{
  "n_layer": 15,
  "d_model": 128,
  "n_head": 4,
  "n_kv_head": 2,
  "head_dim": 32,
  "d_mlp": 320,
  "vocab_size": 4096,
  "activation": "swiglu",
  "norm": "rmsnorm",
  "norm_place": "pre",
  "norm_eps": 1e-05,
  "positions": "rope",
  "rope_base": 10000.0,
  "rope_fraction": 0.25,
  "qk_norm": true,
  "attn_scale": 0.177,
  "bias": "none",
  "tie_embeddings": false,
  "parallel_block": false,
  "init": "normal",
  "init_std_qkv": 0.052,
  "init_std_o": 0.0,
  "init_std_up": 0.052,
  "init_std_down": 0.0,
  "optimizer": "adamw",
  "lr": 0.00442,
  "beta1": 0.9,
  "beta2": 0.98,
  "weight_decay": 0.049,
  "lr_head": 0.00954,
  "warmup_steps": 209,
  "schedule": "wsd",
  "decay_fraction": 0.87,
  "decay_shape": "linear",
  "final_lr_fraction": 0.0,
  "batch_tokens": 32768,
  "seq_len": 256,
  "doc_mask": true,
  "train_tokens": 216400000,
  "steps": 6605,
  "dataset": "wikipedia_en"
}
Each number is 128 + 32 x the weight over the matrix's rms, rounded and kept within 0 to 255. Layers, rows and columns count from 0.

# layer 11 MLP up, 320x128, rms 0.158, rows 192-284, columns 96-127
[[110 118 107 182 135 123 158  99 155 176  60 112 127 192 139 124 200 165 116 207  88 144  80 152 124 122  90 112 110 171 147  68]
 [138 181 135 102 101 139 185 118  87 146 105 142 108 149 109 150 165 176 137 203  93 143 112  42  82 140 155 112  75 106 101 102]
 [139 121 116 102 118 140 175 140 171 152  98 122 128 109 121 166 124 145 131  95 111 109 106 109  55 141 110  98 183 137  86 129]
 [139 132  89  92 110 161  68 172 100 161  87 208 162 121 110 114 143 106 167 117 128 103 160 124 156  98 117 116 100 136 118 117]
 [ 75 145 127 118  90 110 114 111 142  93 161 102 119 156 132 131  65  71 114 127 170 101  84 141  67 139 108 146 142 162 162  90]
 [147 132  71 130 113 126 123 135 183 171 132 186 109  76  80  86 153 134 179 163  91 189 116 147 140 211 148  94 166 125 158 144]
 [155  87 114 140 112 165 128 151 173 174  97 162 155 108 128 149 165  84 126 154 126  80  60  63 144 139 140 141 174 159 105 157]
 [130  89  98 117 125 124 126 133 121 104 124  82 209 142 106 134 127 127 153  77 117 110 154  91 108  80  99 158 163 129 125 145]
 [111 173  67 121 168 126  98  99 111 107 101 164  86 117  97 150 134 210 151 141 147  93 176 144 137 180 180 136 152  93  81 159]
 [121 113  77  98 138  74 166 160  80 151  63 110 123 115 141 116 112 134  96 156 122 160  91  75 153 115 162 137 107 112 113  99]
 [108 147 152 119 146 141  74 191 148  86 104 145 122 154 222 132 139 120 119 112 153  79  87 142 145 101  92  60 131  87 158 180]
 [ 95 140 161 130 146 149 129 150 146 130  94 158 162 137 126 108 148 113 170 137 115 187  71  87 136 202 157 167  98 150 124 162]
 [127  89 137 136 170 127 129 141 123  86 111  91  55 185 187  67  98 128  95 113  92 102  95 168 133  61  80 136 163 102 117 107]
 [187 135 108  75 153 127  85 128 131 139  53 117 179 166 105 160  82 133 148 117 133 120  87 139 149 161 114 106 146 204 149 105]
 [160 201 161 185 117  68 148 194 163 185 195 157 109 134 155 135  79 181 100 135 167  91 163 110 156 159 188 192  95 108 115 115]
 [140 124 114  74  96 168 108 123 202 110 128  97 150 106 133 109 112 149  96  90 141 179  85 102 137 152 205  90 109  71 112 163]
 [147 141 146  86 133 131 182 157 100 118 138 168 142 122 104 149 121 114 114 149 159 152 170  79 119 110  95 114 123  86  69 142]
 [193 181 142 163 126 139 131 113 159 114 107 133 164  91 142 167 130  96 148 151 131 112 147  88 160 140 132 174 126 187 121 101]
 [ 71 133 166 143  96 109 170 117  98 155 119 111 117 121 112 147 141 138 120  85 174 108  73 132 100  92 136 121 140  55  90 130]
 [142 136 180  83 137 146 115 159 114 149  72 164  96 141 117  93 117 132 114 165 140 142 137 120 146 130 159 124 187  76 157 114]
 [186 137 123 199 133 154 110  90 124 151  98  89 109 135 197 147 117 154 139  88 139 172 105 156 150 115  61 154 146 150 162 123]
 [161 110 134  95 110 127 102 103 191 139 142  80 211 156 101 120 186 100 120 175 120 125 140 183 186 134 112 103 129 181 121 106]
 [ 80 147 103 152  90 159 106 173 107 170 155 133 115 142 107 100 114  93 115 138 158 147 156  74 147 110  93 173  99 107 122 158]
 [146 186 161  92 105 113  93 212 109 150  83 183 127  91 160 137 131  91 107 134 138 122  41  90 138 163 114 170 110 135 150 110]
 [126 129  28  70  95 122 142 147 146  83 105 117  90 142 110 114 135 163 128 113 127 113 152 108 159  98  88 107  89 153  68 118]
 [133 182 212  97 149  68 172 133 153 131 108 125 113 114  87 118 106 106 204 188 104  89 159 149 148 118 173  97 132 120 134 129]
 [106 139 127 128 150 150 130 142 129 182 147 141  73 177 163 104  77  99 125  77 125 109 173 145  95  82 131 110  89 100 169 149]
 [157 100 115 125 118 150 185 104 120 144 135 140 103 103 153 173 106 126 126 132 132  83  34 153 181 118 118 158 156 160 169 175]
 [123 183 178 132 145 106  96  69 124 163 101 120 112 168 127 108 139  77  85  99 117 105 115  86 177 134 123  46 118 117  85 216]
 [162 104 111 123 112 107 164 154  78 109 123  88 122 118 138 113 151  79 141  63 147 153  88 135  83 116 121  91 187 106 143  86]
 [155 143 149 115  76 184 105  88 151 130  97  93  75 185  97  55 147 119 128 110 168 137 119 130  79 136 100 141 172 125 192 142]
 [182 100 103 165 101 112 135 130 130  72 154  62 119  95 134  89 141 107 103 142 119 135 111 160 123 154 125 161  96 107 123 116]
 [156 203  59 135 130 126 147 125 138 113 192  59 149  92 120 115 112  54 146 116 120  97 160 117 200  93  95 120 159 171 130 154]
 [135 205 138  86 121 113 158 121 151 101  83 174 123 118 109 133 119 152 112 104 197 131 182  75  81 163  78  85 113 167 113 148]
 [124  62 156 101 136  90  93 134  86 160 159 157 100  62  95  86 152 112 171  68 113 131 114  82 135  56  47 124 123  88  95 146]
 [144 176 108 128 118 113 110 137 110 143 114 118 201 132 136 162 131 125 136  91 112 167 149 115 162  92 106  91 142 124 203 109]
 [ 75 131 134 165  79 110 134 139 125 102 136 156  77 151 185 118  83 127 125 134  72 127 155 102 166 109 174 180 167 159  96 135]
 [105 168  58 148 121 175 167 110 142 118 122 151 168 165 115 120  85 173 168 181 114 111 196  71 135 172  65 151 124 116 119 125]
 [110 193 200 155 154 125 142 130 112 153 209  63 163 128 107  92 198 133 177 109 143 116  58 117 144  96 129 150 139 101 202 123]
 [148  96 135  68 158 102 132  97 145 124 143 146  10 149  86 133 112  49 103 143 137 140 153 132 138 144 103 135 133 116 154 129]
 [123 125 107 170 101 115 118 155 128  81 181 171 182 128 106 130 117 117 150 114  95 170 123 102 169  99 132 189  78 140 185 127]
 [247  60 105 145 143 188 110  84 121 137 193 116 112 147  94 148 118 143  96 141 124 162 136  88 169 147 123 160 173 115 139  86]
 [164 129 128 129 103 167 166  98 152  41 145 172  88 176 102 117 163 116 105 133  96 118  85 171 176  88 124 128  81 172 163  74]
 [103 119  79 102 158  99 137  65 126 115  49 116 129  97 189  94 155 115  67  98  69 160 132 129 162 103 142 183 114 123 117 138]
 [112 180 183 152 117 143 152  91 136 143 138 132 143 122  95  81 145 186 137 171 148 182  99 155  92 184 153 134 158 108 145 178]
 [177  92 120 122  48 161 119 107 127 103  88 116 113  88  73 140 144 148 172 171 125 138  88 194 106  75 116 108 173 143 142  79]
 [126 181 110 130 119 116 146  88 155 134 156  69 134 150  86 160 114 166 165 157 182 116 156 129  56 148 144 136 118 156 179 133]
 [121 150 175 118 111 162 142 108  64  79  82 178 117 143 115 152  92 146  88 101 164  90  85  85  79 166 114 107  89 148  97 163]
 [ 85 128 163 137 160 143  97 104 102  98 164 115 136 127 149  81 150 171 123 149 110 109 131 150 195 115 135  79 125 103 169 107]
 [150  78 206 140 155 148  87 111 138  73 119 169  94 112  99 147 130 143 117 117 163 125 161 123  97 131 160 136 191 166 174 113]
 [158 142 146 159 144 116 136 117 152 110 124  62 140 146 144 159  88  97  40 102  92 136 117 191 216 171 120 119 124 169 184  77]
 [163 200 148 137  71 155 122 124 129 174 124 136  95 154 135  99 124 120  77 185  67  77 175 105 179 194 164 129  80 181 140 104]
 [131 157 148 135 116  91 174 101 133 101 173 142 131 123 163 116 167 165  90 198 141 137 182 136 184 208 119  64 146 150 118 122]
 [100 121 153 199 218 159 104 137 133 138 151 116 104 161 108 153 101 141 176 114 160 151 113 116 155  65 162 148 114 153 185 109]
 [145 126 140  69 196  99 137 113 108 159 128 172 137 144 154 111 100 172 180 107 139 119 110 168 184 129  87  97 131 118 164 174]
 [108 110 144  78 109 112 109 156 118 113 117 167  98 149  46 115 137 109 173  98 112 111 125 148  97 121 165 194 105 114 124  88]
 [130 138  63 141  81  53 112 193 139 122 159 158 108 110 144 104 127 112 142 136 128 188 186 145 103 124  84 167  68  87 162 136]
 [119 111  79 145  56 129 165 151  93 161 177 165  74 129 109 106 124 117 177 153 134 144  92 106 111 170  88 112  74  96 122 135]
 [177 168 122 115 125 136 113 103 139 109 154 112 150  21 136 135 117  96 113 157 179 115 129  45 134  91  76 177 109 101 165  81]
 [122 133 157 131 108  98 214 176 145 140 120 146 153 147 123  77 133 131 154 116 151  88 171  68 180 125 166 127 145 139 164 176]
 [133 121  92 130 135 166 117 133 156 118 132 140 115 161 101  77 149 195  99  86  86 182 200 204  92 129 145 157 172 121 169 140]
 [134 125 168 129 173 192 168  81 134 134 187 190 147 131 162 125 113 120 134 137 114  95 179 146 152 102 130  87 113 105 104 120]
 [156 136 123 154 124  73 114  86 173 150 184  82  43 162 179 130 124 134 146 172  91 111 123 141 137 131 124 106 108  92 112 116]
 [131 161  94 123 141 172 108 169 121 156 118 146  88 121  93  76 146 181 145 144 136  61 114 114 167 147  55 106 133 146 132 126]
 [120 115  56  96 154  99 177 146 155 138 122 128 155 150 121 100 134 116 105 108 145  93 160 114 152 135 192 164 138 137 104 186]
 [ 72 149 129 162  64 164 138 186  82 152  87 146 113 140 146 136 155 186 196 133 156 100 179 172  72 165 157 142 139 153 133 175]
 [171 160 142 181  77 107 111 230 156 125 126 146 167  91 103 132 147 157  98 183 176 122 169 161  99 133 139  66 117 111  89 137]
 [190  73 128 110 163 125 143 188  88 142 141 106 121  95 103 106 202 150 120 108 120 161 156 132  59 178 141 105 130 108 113  90]
 [145 127 147 174  97  84 102 114 105 106 183 102 145 130 117 105 151 157 161  98 144  53 174 157  79 114 119  83  83  95 130 145]
 [111  83 105 140 108 179 155 136 122 109  95 103 144 137 127 101 139  66 151 128 101 110 120 117 180 142 116 147 150 191 115 116]
 [ 91 181 116 102 100  68 160 141 145 137  64  71 104 120 126 141 152 163 175 113 128 106 151 106 129 126 189 122 126 211 103 125]
 [160  90 149 100 106 110 158  82 139 135 106 149 180  97 147 134 152 157 122 192  92 171 125 102 176 100 180 134 123 174 174 101]
 [110 168 154 134 186 173 158 103 200  70 117 100  85 117 127 123 148 115 132 123 113  96 132 162 151 146  81  87  50 104 157 129]
 [125 108 132 101 125 108 147  99  83 135 119 110  51 125  83 120 131 113  97  97 108 191 128 171 112  66  89 156 126 212 103 148]
 [115 194 154 105  73 119 116 148 137 128 123 142 143 113  80 169 131 196 145 131 173  29  65 110 101 158  87 144 115 130 145  56]
 [121 152  91 128 156  68 150  92  86 147 116 136 106 143  87 160 152 108  97 139 117 102  75 204 142 114 157 179 128 108 139  81]
 [116 110 109 147 199  59 146 142 129 158 129 102  97 105 143 155 126  41 119  52  67 120 103  90 154 158 170 155 108  69 188 113]
 [ 83 114 132 175 137 135 153  44 112 111 133 134 108  88  84 151 135 155 112 164 215 124  97 170  83 145 150 126 133 106 138 152]
 [135 118  99 143 145  82 113 129 158 101  61 151 154  98 176 158 129 170  86 118 119  86 162 161 178 136 198  90 101  86 161 103]
 [143  60 181 184 110 158 106 152 135 127 114 158 163  83  99 134 161 118  86 156 149 156 116 112  75 103 137 166 181 121 180 155]
 [144 148 113  62  81 144 170  94 157 120 127  40  83 144  47 163  83 174 122 116 127 128 103 129 135 148 140 121 120 115 141 137]
 [199 145 133 188 118 170 108 103 214 156  85  81 131 113 141 129 161 138  39 125 102 156 148 149 139  97 165 128 128 118 167 154]
 [149 148 150 116 119 149  80  55 199 149 115 106 150 147 154 140 128 149  91 137 118 188  77 127 131 117 100 112 131 149 136 139]
 [ 69 191 176 123 173 120 150 128 105  91  62 127 155 128 183 110 162 123  67 134 132 123 121  91 124 181 194 158 152 157 107 175]
 [138  87  92 152  99  87 135 130 112 115  76 139 127 128 131 157 118  87 106 117 100  47  99 121 124  97 128  90 110 117 153 197]
 [136 162 151 120 178 109 144 147  87 147 113 110 126  57 128  92 147 139 128  82  62  80 114 147 103 187 130 124 155  46  87 194]
 [103  83 175 118 155 135 143  94 107 113 128  98 148  72  93 147 106  75 166 145  45 127 151 153 112 142  79 130 196 118 110 141]
 [123 162 125 147 164 171 105 140 129 147 140  48 144 146 124 120 143 160 203 132  90  93 147 205 124 153 170 101  56 124 182  96]
 [107 140 158  90 121  52  85 170 120 121 107 143 124 132 148  77 119 117  81 133 144  89 144 116 125  83 171 102 159 137 131 154]
 [128 118  41 135  47 142 186 154  96 155 159 148  59 159 165 116 132 104 124 131 145 147 159 117 135  98 124 137 149 180 105 162]
 [ 98 162 134 109 136 121  68 186 191 165 134  74 151 103 133  81  97  78  37 123 140 130 101 110 182  66 145 208 109  66 148 130]
 [131 102 161 153  92 138  79  88 123 121  85 171 121 123  99 139 134 184 122  79 146 142 124 137  92 109 101 119 127 114  94 147]
 [154 104  93 113 122 139 164 108 156 127  83 152 169 163 192 130 212 134 208 105 165 112 182  76 161 188 157 159 109 149 149 121]]